python train.py --n_layer=15 --d_model=64 --n_head=1 --n_kv_head=1 --head_dim=64 --d_mlp=256 --vocab_size=5899 --activation="tanh_gelu" --norm="layernorm" --norm_place="pre" --norm_eps=1e-05 --positions="learned+rope" --rope_base=500000.0 --rope_fraction=1.0 --qk_norm=false --attn_scale=0.125 --bias="none" --tie_embeddings=true --parallel_block=false --init="trunc" --init_std_qkv=0.0164 --init_std_o=0.00299 --init_std_up=0.0164 --init_std_down=0.00299 --optimizer="muon" --lr=0.00334 --lr_mult_o=3.0 --lr_mult_down=1.5 --beta1=0.9 --lr_head=0.00629 --grad_clip=1.0 --warmup_steps=200 --schedule="wsd" --decay_fraction=0.928 --decay_shape="square" --final_lr_fraction=0.1 --batch_tokens=[8192, 16384] --seq_len=768 --doc_mask=true --train_tokens=117200000 --steps=10144 --dataset="wikipedia_en"
Each number is 128 + 32 x the weight over its row's rms, rounded and kept within 0 to 255. Layers, rows and columns count from 0. The size above them is the row's rms in percent of the matrix's.

# layer 12 MLP up, 256x64, rms 0.16, rows 214-255, columns 0-63
size [ 91  94  80  83 108 111  94 112  93 130  62 107  92 104 106  89  99 110  86 107 119 102 114  98 102 100 113  94 102 102 117 101  92  95  57 104 115 108  96  99  90  98]
[[189 127 130 144  97  95 158 120 135 150 141 152  66 173 136 122 158 149 128  88 154 104 128 140 164 114 125 113  47 121  91 125  68 142 120 170 156  72 125 116 157 220 126 119 153  89 153  76 122  97 160  80 123 124 143 151  87 137  96 173 170 143 142 106]
 [122 179 133 162 100  61 111 127 119 127 106  97 126 118  77 205 102 181 150 149 152 110  96 151 132 169  97 147 133  65 138  87 105 147 103 103 181 138 179  58  93 149 140  93  97 119 132 181 112 141 109 123 149  90 117 135 158 112 176 175 113 165 106 148]
 [128 106 116 183 108 139 141 112 161 122 143 122  95  65 131 184 135 115  77 139 142 126 172 182 127 144  96 200 156  56  85 104 142 103 116 181 147 150 176 144 112 125 146 153 124 156 119  91 117  83 115 111 124  97 108 128 106  68 169  97 191 149  88 161]
 [186 104 113 136 150 130  78 100  73 161 133  90 139 160 123 145 176 137 120 125 145 145 143 102 130 150 129 163  66 101 160 134 104 148 117 198 148  93 124 170  84 159  98 111 131 144 153 136 108  82 117  36 103 161 168 115 120 207 112  88 106 116 166 135]
 [177 103 183 110 164  89 164 151 117 144 128  75  81 127 138  82 110 173 135 146 156 201 143 111 173 102 106  81 134 130 185 227 167 127 127 144 138 126 154 128 124 155  92 150 119 147 137 119  89 112 124 102 148  83 132  82  90 109 113 126 109  71 106 118]
 [106 130 191 192 128 104 129 129 149 124 114 136  98  97  95 143 129 194 127 119  63 168 128  85  78 110 125 139 187 133 151  29 110 118 157  80 148 164 136 167  82 161 139 151 144 123 120  93 123 152  86 154 134 143 150 154 130 149  96  95 129 157  74 103]
 [167 147 128 157 153 145 169  74  66 163 111 152  96  99 123 121 188  76 136 141 125 146 187  86 117  75 102 111  72 152 128 174 182 128 166 134 131 157 142 117 146 188 105 138 121 108 145  84 136 141 101 138  91 137 108 131 167 157 174 125  99  73  91  83]
 [ 95 106 122 145 151 120 178 119 144 163 139 133 113  81 106 182 134  70 112 146  93 132 148 161 127 169 118 155  99 144 148 134 165 172 101  92 128 104 163 143 132 182  72 160  89 117  36 125 119 122  98 135  97 103 128 183 102 169  83 146 179  62 137 141]
 [ 89  85  89 122 110 180 143 116 202 185 187 136  59 115 124 107 116 147 116 188  95 131 115 165 141 117 154  88 156  93 145 143 117 125 149 146 153 130 137 113 120  85  70  67 122 122 132 127 144 106  72 118 174 111 159 144 159 172 113 132 138 121  84 190]
 [160 126  61 142 160 150 176 112 156 113 139 181 154  72 119  60  75 197 134 127 103 138 146  98 101 177 122 140 106 101 165 131 129 147 128 135  75  76 138 144  66 153 127 125 180 144 151 139  89 138 168 127  68  97  99 129 111 142  95 143 109 152 171 148]
 [168 159  86 134 153 128 162 101 116 167  82 124 101 105 119 177 142 111 114  75 108 153 134 135  76 131  61 123 166  90 126 192  95 178 139 123 147 113 128 143  98 161 135  74 141 135 103  91 138 135 148 151 131 178 122  96 113  73 202 142 204 151 113 107]
 [102 141 142 138 196 116 108  58 144 175 146 144  91 100 140 173  74 137 129 197 130 132 103 139 128 198 146  83 166 117  84 117 135  98  79  92  83 130 156 163 108 130 149 125 107 137 101 125  91  83 150 151 179 164  98 162 117 138 151 157 149 137  97  71]
 [114 158  75 142 104  96 157  97 112 152 136 125 134 167 174 123 136 104 163 137 134 166 127  87 127  80 126 156 114  95 130 148  93 151 200 144 131 187 171 111 166 182  77 128 123 112 100  96 162 109 132 112 125 107  71 150 141 184 131 116 157  40  73 147]
 [148 118  48 154 113 143 142 189 134 144 194 144  93 166 102 144 162 106 110 100 131 105 122  73 139  88 135  91 129 161 175 184 171 153 115 133 118 156 140  73 174 113 113 138 149  90 109 214 104  96 150 128 137  89 114  86  91 144 141  94  95 131 143 110]
 [151 190 112  90  71  73  89 138 116 135 129 201 134 147 132 146 107 119 178  37  98 175 150 129 146 133 123 142 118 138 171 132 153  93 194 178 113 121 121 123 100 146 159 131 120 113 133 134  69  82 147 117  71 129 165 170 143 112  82 134 133 148 113 108]
 [109  88  96 152 101  64 110 136 103 113 145 142 150  96  98  65 108 181  86 160 150  52 196 127 132  92 160 108 164 121 187 127  95 174 134 141 135  99 152 126 175 133 137 139 130  68 163 144 136 112 123  90 176 190 116 119 113 156 151 127 153  98 156 117]
 [138 121 118 145 148 131  91 119 108 113 161 135 118 128 158  81 122 151 100 139 126 162 150 144 129 100 143  90 153 101 108  82 107 157  57 191  99  72 120 176 121 137 122 185 121 156 109 145 195 168 133 112 133 112 117  44  98 143 177  70 204 127 126 149]
 [126 210 132 197 125 177 121 155 157 169 101 142  75 156  76 124 112 158 143 107  94 118  97 148  93 159 166  95 106  68 107 131  97 185 157  82 128 114 129 144 107 119 145 107  70 102  87 164 167 129 112 128 134 102 155 141 160 100 140  80 173  93 154 132]
 [164  83  90 141 105 148 103 147 178 164 174  86  91 125 105  76 120 106 142 164 123 172 193 147 144  97 177 128 161 159 138  86 159 113 134  80 161  59 154  97 172 155 146 135  76 119 133  64 140 120 113  96 165 122 118 135 140 103 152  76 116 126 173 142]
 [179  98 184  93 134  94 107 119 156 112 106 180 128 147 111 161 125 127 169 146 131 118 105 106 158 141 163  94 146  66 139 134 164 136  43 105  94 110 134 103  92 154 162 103 106 117  78 150  82 115 193 125 104 113 101 137 115 113 184 171 205 113 103 128]
 [164 161 150  76  94  44 148 133 174 103 105 128 161 109 154 122 100 138 123 102  71 160 163 135 136 156 145 128 126 117 134  67 158 114 112 212 131  60 160 159 144  55 148 119 120  98 118 134 152  98 120  87 139 128 136 145 104 149 170 175 151 130  81 140]
 [137 132  76  99  60 156 133 112  86 148 124 160  93 109 109 165 140  38 109 113 135 119 166 160 110 156 130 144 137 109  94 167  79  99 107 140 132  70 123 161 172 147 148 137 114 103 176 165 113 149  99 156 128 116 187  94 144 204 176 134 163 124  94 114]
 [ 85 107 171 160 173 117 133 129 207 152 170 164  96 199 130 101  87 153 110 111  99 152 107 122 135 162 162 165 133 127 169  88 160 129 112 159 137 121 130 103 118 103  91 100 112 102 114 203  63 132 122 115 138 108 101  69 136 160 168  90 124  81 104  98]
 [154 151 173 120 105 158 179 135  90 101 104 170 172 113  85 111  89 151 140 112 207 209 106 108  61 123 119 137 118 124 124 103 118 186 144 146 112 102 140 140 113 194  63 107 140 132 111 113 168 125  76 165 144 122 116 156 176 130  86 114 127 119  96 110]
 [153  80 152  99 158  95  96 103 129 167 125 147 119 177  81  74 147 150 133 118 193 211  98 129 114 153  77  93 178  82  74  70 174 161 121 118 158  98 139 138 132 115 119 166 173 121 132 137 165 113 121 131 149 142  73 140 136 139 143 144  96 146  80 106]
 [ 76 101 144 118  85 169 164  87 176 133 139  93  87 120  70 136 110 115 181  72  82 153 121 150  73 141  58 118 162  98 131 120 144 131 121  91 141 132 151 189 120 163 141 210 184 151 102  94 128 147 144 140  92 122 140 155  91 130 146 162 133 130 158 118]
 [143 193 152 143 129 140 150 145 104 131 138 124 141 161 120 143 101 153 144 147 118 103 183 100  83 126 176 103 134  93 170 124 148 103  92 116 116  73 104 122 114 179 133 118 139 127  34 137 219 101  88 159 101 151  46 154 129 120  95 147 101 102 115 160]
 [132  66 136 114 172 168 114 114 196 130  67 143 132 185  85 128 107  56 108 119  89  83 173 131 145  93 188 124  97  58 144 162 148 168 101 162 116 151 114 159 140 162  96 130 120 115 100 160 136 107 106 131 145 126 159 100 153 153  82 126  98 118 133 174]
 [122  91 130  87 183 115 153 115 109 107  98  87 151 160  80 172 128 113 131 195  93 117 112 143  95 141 154 202 135  93  77 158 172 155 119 181 144 113 172 120 139 116  88 115  93  67 150 100 171  63 105 150  99  97 164 167 144 163 116 142 127 137 126 101]
 [110 191 172 122  82 143 136 103  95 127 168 124 133 169  63  81 102  73 150  90 127 169 159 133 193 144 128 134 140 126 123 132 155 146 118 126 109 153 122  96 196 160 155 105 132 125 113 110  68 157 146 124 104 115 174  71 100 107 142 127 125 117  58 193]
 [137 154  96 117  92 115 151 139 114 131 142 123 165  46 104 106 128 137 179 171 132 132 126 104 126  97 135 132  92 125 145 123 155 152 165 209 120 117 147  93 202  87  94 128 158  58  77  98 162 118 117 116 120 153 185 188 100 119  93 171 151 129  85 114]
 [138 188  87 128 109 136 136 103  98 146 118  59 119 151 133 140 163 114 184 190 160 161 193 137  73  94 140 159 126 136 188 144 140  89 148  95 139  92 138 164  94 177 109  84  97 113 169 131 129 166 148  91 181 114  81 118  79 111 130  95 144 129 117 104]
 [193  81 144 191 170 106 131  96 158 161 136  72 147 150  82 108 109 102 137 185  92 151 173 157 156 150  78 117 181 124  93 163 120 130 124  79 122 141 126 166  97 157  78 126 118  99 132 169 149  70 162  93  75 119 157 112 145 124 148 130  85 146 105 109]
 [103  83 123 119 121 191 131 131 121  89 116 125 122 117 103 101  89 157 105  84 142 139 163 135  72 110 150 119 125  60  85 182 102 154 130  75 144  83 191 117 130 127 129  78 142 125 121 144 104 134 157 153 179  78 115 127 137 175 189 170 152 147 133 205]
 [130  90 209  80 174 109 134 158 132 145 124 140 138 113 128  86 122 142 107  77 119 141 142 138 148  75 177 155 129 119 132 177  85 123  68 154 156  74  89 165 183 154 132  88 105 129 128 107 163  92 100 137 153 124 134  97 187 191 131 154  97 145 108  74]
 [ 81  87 137 169 107 143 191 109 154 100  96 153 111  96 108 159  93 110 170  94 169 129  84 122 120  44  94 132 174 116 213 105 135 111 124 119 140 120 138 129 119  90 170 125 118 147 159 136 126  64 124  98 171 160 142 150  88 142 163 140 180 162 118  89]
 [135 124  64 189 128 158 156 109 145 102 142  95  91 117 149 191 123 116 126 135 131 125 163  60 130 133 153 110  82  93 120 122 103 165  72 151 119 113 132 154 128 155 190 129  60  79 129 129 138 153  64  95 160 152 192 126 131  97 139  84 160 144 161 165]
 [ 72 148 151 193 144 163 140  66  95 126  75 102 103 163 146 150  99 158 167 115  84 115  82 140 191 101 147 178 125  95 148 118 127 159  84 120  66 124 112 117  63 106 153 138 137  97  84 196 129 128 154 108 160 114 164 157 123 113 134 159 152 139 103 146]
 [135  95 164 124 146 142 156 133 161  83 115 150 164 116 159  81 120 127 123  96 129 110 137 163 139 159 117 102 154 110 137 101 125 129 133 169  59  97 138 174 154 177 149  84  60  74 133  80 192 136  82 154  81 154 124 144 131 222  86 137  98 146 134 127]
 [188 129  97 152  86 143  70 161 111 140 129 149 137 169 110 169  49 102 124  52 123 158  83 115 166 133 151 104 160  92 130  47 141 166 134 178 113 122  97 178 120 161 110 122 153 127 160 145 112 129 179 113 149 108 149 110 116 143 146  71 166 140 124 102]
 [128 118 139 179 112  95 143 148 141 108 112 126  86 103 155 151 101 128 150 116 149 107 134  57  90  80 140 165 107 112 147  76 157 143 129 145 161 173 138 163  91 133 149 166 177  76 174 206  87 138  84 107 185 109 123 153 117 163 120 102  92  65 115 168]
 [106 181 125  85 112 124  78 116 150 140  77  84 140 160 122 140 115 126 162  72 115 193 140  92 154  84 133 143 153 144  83 149 159 188 153  99  88 185 148 142 111 141 183 134 144  99 163 155 129  69 134 112  74 142 124  53  97 149 118 161 113 151 131 146]]